config.yaml
rope_base: 10000.0
init: "uniform"
init_std_qkv: 0.0711
init_std_down: 0.0
lr_mult_down: 3.0
final_lr_fraction: 0.0
seq_len: 1024
train_tokens: 152800000
steps: 9327
dataset: "wikipedia_en"
Each number is 500 + 50 x the weight over its row's rms, rounded and kept within 0 to 999. Layers, rows and columns count from 0. Numbers have three digits each. The size before them is the row's rms in percent of the matrix's.

# layer 9 MLP up, 512x160, rms 0.136, rows 474-494, columns 0-159
108:525451453512474519479429552544427467541428486510471467408477560430542471492516463438461438494528534477514565502505494567558537517496435445567441539491571580493564524481471573465569445554491449601468422614595440512524504512496477511542488581506453448552542506438524534472430577520493449486501562485438601658416493475456529508477552524659495483504594530458515555514533493473555380530477493481432529543543536471534444503531448575488491442559545501467469451446419558468479526541438427
098:456527486520467588490465569503469444436479519556489480457464543451543527562498557517570505499499512565464589510605436401412482500570604533440506526619566517484513591524437543514516478433479476552432447545563504522421524524510445443606504577496476423449595482501441397505418418566472533412522561494514500456429514437492451483522481468462435453538491556522535517489482388380437515550516505522477507516535469479588527458514520499555438480576540517564494456509455461439611511517492578
079:464515456471475505587525471401505445556575425535592527532487480495452434484580503380553543496513487470521532407473528532501354437559581512454572573501486429495497484504438487447520442585499516514523575466580476523470503410504536550535491447422489511482504475554548613560603494513468527517480455452498498426517515473503423570509479452479462395503492482582524549578525462531513473439616540479506496458477507528526509541540604471522565467406488460462594506446541547505559627435467515
104:560520528501458498456520611516518537492497473555543509515473473586453503497579473555478459420507478611467499477557522457539467588501523513520443511487501495472456586585544495433547592445460434503496523522462451514375673473517489494502548571528550616535547498505490484557517562499507446477452433522503550464498457456497565602438533452451421561457503454545443584520489475525430507472449484461459551478427446530436491460506402359482464429552549502444446491468561590551436501515521589
109:514424516534446628552455474428489518517444418548433560504565492448544469544527500488445569510555414529476482498520453461427479490511528402519541482454496514415491507587536578544465495475490544464602637456484509535445534534473497533467559422615488551483553463510593437450507471457476505440559486419488542486452521460476509454447486446542425501605561484526420453586516470443509431482514542544465459574463533524470473504620479564552520439454527556658447499553441456466525498489473495
102:591451454502490416446597499469469442625546511485519561542458493471512555472474574526503524482481547553493492522489544502630583504558507525470422579394535476549556618519510488507508538532394525533559501495471497403436439495517417456453455476487486494573536449537475447573532443439446492627510490455565541476527496572518470545553597541490481504496534410448448453408524522513488429505509488458518538558498402479592548434419521495411528493546494458577463466457545561560573472537505484
105:427508553450447570508476406427541454569425434558516476488453516435571430487607463476493467451501472501433469407478414556535516502462546553571465533478454560514444544455413492492470399508559485525512481507421653542445521441553502482507574586441510543541446552542550540452503596507417532519504512546560504472466515546498451427504576575459484532426553566522521486494455458448456504513515495469573581534571497508522434489490462436525534554552557532485530434603473528545450509624511570
108:463496521577553544476488451441586432478524506608549505430501444557490482549470476485436422575527550521457510450547508545434437583500470504470426416426497483545486577426538515423527502487474432532448495532513505462510572581558521558431475452544561537508502551409604481550483573497520527626519480481481427497423546489512449420604466464503415365480488519583453469500511545455486531501494409438354461541529478558474513525551535406438524489501491446505493548505502527474586568516530519
095:550456561527472514426459486552437563479532488538563469408515416541506437507505519518516555410563419568471510528582509579546510409407522590510488510515428497545587512481445555458488474566531421534529433543430501559469427508445487441459541477490568538462497603447480435482518536471538512409539563454527495538593382486462559500614497525561395540498519533415486415481450530417581451509469543441527504468473449513531491565515520456582504460493543473594523532395505533455467487500461562
102:469537512497465455538416559587400488532489484487529476443476536522505607464610525569532485506522545552502596554587487529476520459496483487562472505446553506454482467391449378521477500367470580442494476539565569621517447524467458431579530560517438511457480575504478467528589465476510561511463429540512494505433475476533405495461587499548492512480489466468538481555450489542640487487498451480464428527562550457545458501468501445589430428475497435580559520527442548486450557438532447
111:557550476541473566555440442483583539527516422509515474486475517525513493580460573507443460541528489569442517514474515514572489502523566505500479560554512553485512425540527555471508605467530372584553542509491612500465510516458428604468398446414494477577447474511463427523533459502390510477442522480567482508490501566494485453532426476518500576524517497427567409482485529506454424485449458403571519500604454567547481461430465490593474601507410514465520473522510472534510356573508438
098:470611588464512550535503428470607484536459507517546575515595443537498533357484459481430487492499536562524490446550530569451478506458544559549446508479467385553502460456539475571474411556459583457441581468433396547542475495357550578407492448470558461539559533578571531444462504537462494472540502514578460487523430457453503462578449499412474448601503485537552469492511530550473544499449503486579553454536552493468575490530439487493494498476537491437534574465481478485482446522431464
085:470472514458476469645555455433444468539523575501484506558487458472475510545579539504460543444498596467576537505488609511477496468490531499542494521551470479420532498440572515374429401417507524622539464469548465478465514430543564460495515497488502389502429511499444493421568461539520495478531479438465506504572528515536537515479509407528533599500439512502461454556492451540566540507617410498446482542446550470526445448567504509434455505510426485519535490372516431483623514576429521
105:614564600469487482478522461354441427529399457467522470430550467469429490469507486434483451474368489486502494533483469553465453519476557543479481475439454578484541491478517509497527568453516484529568529492493542466476427484611506543473445523403463496490515552473474498542516522493523490552441592517532570611507493464558498494429639462518488507597454479570542436461516538593409413460590504428474434555587549495572504484582518528470545492476405484495583541473526481558463489498462509
091:624489464529524495494461453448410450523400520590585588395490595412380487550512539528485504420508528422532491499596467512460444408456504393409516504484548456449529488612444552477494539455414477548497502526571473509439551462468556488473514523487562609526493480532447503426489531474561614463519462454531493538549512572479543467560441537520537552495469436516476445532492497514504458567457504460532526499514551572483469537485498483545557533442433556502606468515473460440583488582456464
104:557465493448524454493477470531417470509539475423518529542450586556558541543510465513467431521518568494492544456433472467555535459558435526543533466467534526501421553492433487533463477462637517545577468500517550582408539427574474533434487504448407515488515574458513534574464390536504512511462475454553458523461442504531535501452426527523506440578537564398508461524375458615600427492465534512517439497377485566518478557555443521555512510412491543552442494531500566464512566474413579
093:500542492529540543477495414511585495472552492593554436407498487408463489488543570497577528499523513520459563509454513470520546540506519454517479512508552465498637511457514553501502406533561494442468405494526493429548535447433509481462495526478643523542428539406433422496425381553466483545437557392496537521530459465594561452495513421517460489579557456461437512485403434495495412487540529481516493561463469544540486409530527507520515451492438615500397524555553451536512582537540507
094:523498454517523556522533395533466511381560469457450484381556514449511544599498548502609481524507440388504453504471456486516438500455480491500502563517558550481497516593448476469516461495549514560498494491613497465502562564538486571466477563530536497588470536553437420567532534410441530538537484467538469464551495532498468485483517503472501639496486396469449469488559530498480431373555487516551591439536349497488442520525498502486549434530545441454540489445567507424391542450525471
088:480593549487546443440542445452475608510536567469450422544537466541479469475505414590396569447449510491528503436463481442488428521412551614490469448519481496547477479525509475556454535504589530530470564551513342544392548517494470410394503514504523456539483526476445510519600427506616546585485467458496547448484442470547475507538472484502537487512576564482533477496483528488428498513452561536522428415439511496472557496484564499477425539507447559473553483593439484403547545542486543
091:542472490473576455576503508543504560437532545464448399460536443504549508469427521527498509525460507384506532501486511471536546409553509430598560483473472441504438535620524483505559453533507479487418452471515519538527484488554497464414441426440522489510488540484476455514430543586431457493505474566610517488611397540423458462599493513620462540422490543488541532528450498489508445459519548496473499488470484531430513593552518497556449438538392446438527514402496513521532456526645419
094:538530488521565541544556569540463507499435474616581473527506477422476392458450466537532500511483420523500498445520535487451548507473459497485411544451526400543497449539473513503427525614521425481582553471500543580569564510550416602412552464373517527502514388416571504536429453467503548465488456544487590556439523452436433518459530563480542537536531476556537394523438429558491496472485471469408495475510430518468508427536495508549378465499530499530493504464565479478516541591509542
# layer 9 MLP down (transposed), 512x160, rms 0.205, rows 474-493, columns 0-159
102:515589564519532553447537526522476482443530467397414547532485508463511496412422578441504550556458512517482514421562542528490544447602470412577442539515475421500505473429548515481476522488575565377526482458572480587528437458468518415510516461503532492507535524557530489466523532437489471428616508459468399496456480542417553554517503438500600530422538545448501502419543424515534578488512460576455599498497442520527465521432495449439541518478461488475508507562457525387472598482582571
094:420542599536571501495513589508511478572478549458370501510507491517511512555512512462503463526520464512454574474437524525453540505550465530447581490591521585393434545616481555446469458528452445409438560437570510423495576489537491481474443540484403516490435504498524489446435573479475606559574548595453520455541466475508507483574443452541536470587466512539484543531488449564467522464477502502537426477410432540513474581473463530463539546593442467428449540461555469534521587521435418
091:509459481465446582352458494513446549471547516441527555495522496440497532511490411580458488459492469647529519574577472551527585516431501582503407459435497502529522571567499475581441495475472546514457554528563501495534466564526438463467493527507537532474415480492505485406452484539574507412518467589469456532521482425479503469494463500460606531429501565568475527516344537510482492544489385531545473536579476574516511559503424477492458497591592569514429454480489502424447482557523499
101:500559518441551456488526524536448510467526558536513617514557554411517543428615546533492541540538475471587471463463470498479559445475435474542471501448537517519575530527439446463491507512528440482568542422458534465520481458518438470516465453429460489453528471545501504574490539409489607554457410521478502556397477497505546565440525496508513377546585457554479527354603538569560417429493511507441489489521499436560433548507472529577498439462461581475499478406568452407566510458507561
102:500516500479446356501612455492503478394470441489593457516495530569503479530503540610565486528429495513516463532466422482510498487581545532511502572430548523577500481453511505436507383581462548525554465555446504343483537502596506451523476513492463563536501471483458554494450555527484436495391523574441457508540430580465591527552483410536527576489517457583538505453484518517488507512446553619497457434512436563465579581475542451486500465558513423466492463482444450532489430542519511
093:417533603544549481556489525532557535425436437469553486572530453551514493431540535489531445394492467357483509355541428495443518459489450498471519582539402510498485472518455464598529529558502490525425502474508470563644498464511496367506548505453437485525465462481493537503439551477524508497523543531537601469542443482509465525470501471574511419482453444440530634504565531560494475528460464503531468437616504388517434515506521543494501534531592483500538496461539474525554499533543422
102:549458511550467496433544429415520507428506524486488579571456361508560498502466574532509470514446420526438536482580510513509495475547430558501388565515523433525568547389531508417512466550456449550453503469398489552471475542505523506585368516424507494427493469517501449470495473546593523598525548556553510591506479573492551484401509473537511478514537636446572423408534504562452513510517502492544567502413480529441531485513555467485496546445512516455480556532444440454512594507533484
103:504486511414513429488520506529534533490505439386488548530519593460490524572447454520493428566478546532585487564518495515449498488493516504426584499411552582460560519536448466502637554473524513526484442514542441542516539420516449546469520416503486519487481553473459602503527522441478537672449448451425465468487571558469525491471448497514560485537542476510430454446568440572483436507458530403498540506482513393447423450564518462515483466495419511518538433542465490404591615475505583
099:515556536511426495486489424496506512491497491474536493507384472579466539413465504487546529458489340442509516513436548554650500527546519572548466420506491488539523479551519595516515498392545492541457583474482568515527473439548485582503507483561506496469565484509481566478517563524470497508517550456467451552427486577457501601589427423554451487504476469515616441538576571503437507460451608457408390534475426541459552482524402517519476523465419531525469491495438535404500540503488483
102:582489484432566525558536507487574459387529500471568521576443515474489476537534551517501449492510461534540453541437438492357455399419476495448551508466495573511518476499539561587527521523544505474593550547576459420397528482556522503537500440462503565513491503464530358579537436434470527445514529494447527503575490421486459462522500495510500517443529477512478495452430591470449445570475467433537520509515501500560473681540536481565576490420511557420546460472503527465505505438589437
104:518490518461548407514487500604517523455544570559570545563541571450431486491542416535483445464505492473551585519480470479545615543497524523548479452405474498479538468388370469508503584516582604412537488476538513560464406505583503510493464478488617441509504443527568454431450500411493477506468421497486435435365576535523477513488533491551502455498455469492496498480506498496594531406490537498488467554544495452439472587471519468531553441498552430524575553544448549449525525495413563
095:426465413492462476511528521457516576415439530512566478496450432426481554471551565449474503537478505557573515437451498480560582610503520541607493456433466570416483515458494619530481588594506473469540536459515508464527463414425546517480517555502456532470513530515505460524430533528382584542556466554481497474470569477469499479536453459507498491542438513613464413373532566544447430463530539526480492476507451480452419655445446528529556477519493474569491469521587472579511528475525473
092:497475531468570490446481545417487495569522433502456518514519466607487491466460518633512472562510414615441431488458505463474475471420403513495419472420439449531525449495540601660455450573572452432467581518514520479452556441432472437494446478519468541451569500463497494569450574450442450515493554537524493562475473446517477500580495574577556485476596509451468481463552498515436555586414589497491589521541519480507577527469489516540528476392450523448446497520500520529559508494508532
101:469461451434483408540628496511493480521458514629427510547490536578508399497439440508545536510551389502498565452609481482513509472479483588410526519506502540489522463548486511500528434516391526490367553529489494497468534485504428493404468526500497546404565560486506499511569460423458556445488478448567532485484494493471459510477523523413472556477540584470460541467556472515518446548437606594443482493529444467514510605494621464506595546531435517446537464620453492526504459501507476
086:537546544470557393516506407480480418454470521424461517602490562580503495492475455592528483495461512459481525389547496469398465510430488503430532541540580434508494486505568455481481518419566528492468495571511527530571491484529480558522558529518494593512492504493487599370501445478453579588465457511559508558420487497476494479559582568563483432509471442577543515487482528559415484530393498561497521547416553415547524426481565487421450547461544558516487433517562427477509381528525480
099:420359519561516481426476579481544463520509462619438431526523512541426439531481419490503536447453450583498488517513546504516562390469494485479516341621511527484533561497537468555465603540576461500532525519464501491478565435495468534579431456490477552441495549507473510487459500508541511593460546476509394541557480551481535540490436475505513521562461559423497529525558492620565440465506518438500507431466546445563560492461538448562473406533460489549533402480505471427573476481528446
094:459503435480481407483527432449471546520478532501493456425567559631519493578405505499536452544510503536494561411538487519559448580529531544559605499464594534485445349476454484530394495550550449484557493544437513519545575395490533545466515484476587558481421506495532484450529522508571424592470509472580442456552479499433497443551444539499512458511517451558411518426537514495448467499466548513527402548451512503502491497463535501556484482446583482487492550460626555489425569433506442
099:464509430483549590565432589571520465502528620430444463617510471491551468431467486491475488546483456623499504505463509559479497542584487640484542542543499415491446489575492490450511388456474532502441484450476560444464469480440570529551467417461496640472482557503480471427471566508462462403475492500562549542505429466548524499567440501566545464479400427470524501463490483510566521481500503542537509503475482414564539476557475469494481511506593409582433563428529465487485539559524560
095:450443488545502538502464532515425521531445452521448453475504479430539486520545461583515510483550609500545422482489472436486467472484485491473521447515560466537546472400542510438530420505504468505514475505410467477596527516552465496518516474550608449543542490459538435520507473453487558456508500517529565494609610543419567594362590514444425467519497541529476523481566540521515493466443503493553532492447479412540425515567569529444529338419407547457589550406588492547481558484542506
097:563459494515612499484495471519448510578624403497548610409495530567542503529518530498544427455418568558475462540543475546512481459512490540428425629411428423484548549525487500510516432559508509492540506449520429521592474567441533512561520454563444444452517524404560479552518482477570455472510446492505512593465509523517535467451382429498437457489561459547521483439479485512521472458550457551480471499506571389523503405476518527570472527418536532537485429499534462555469395588471494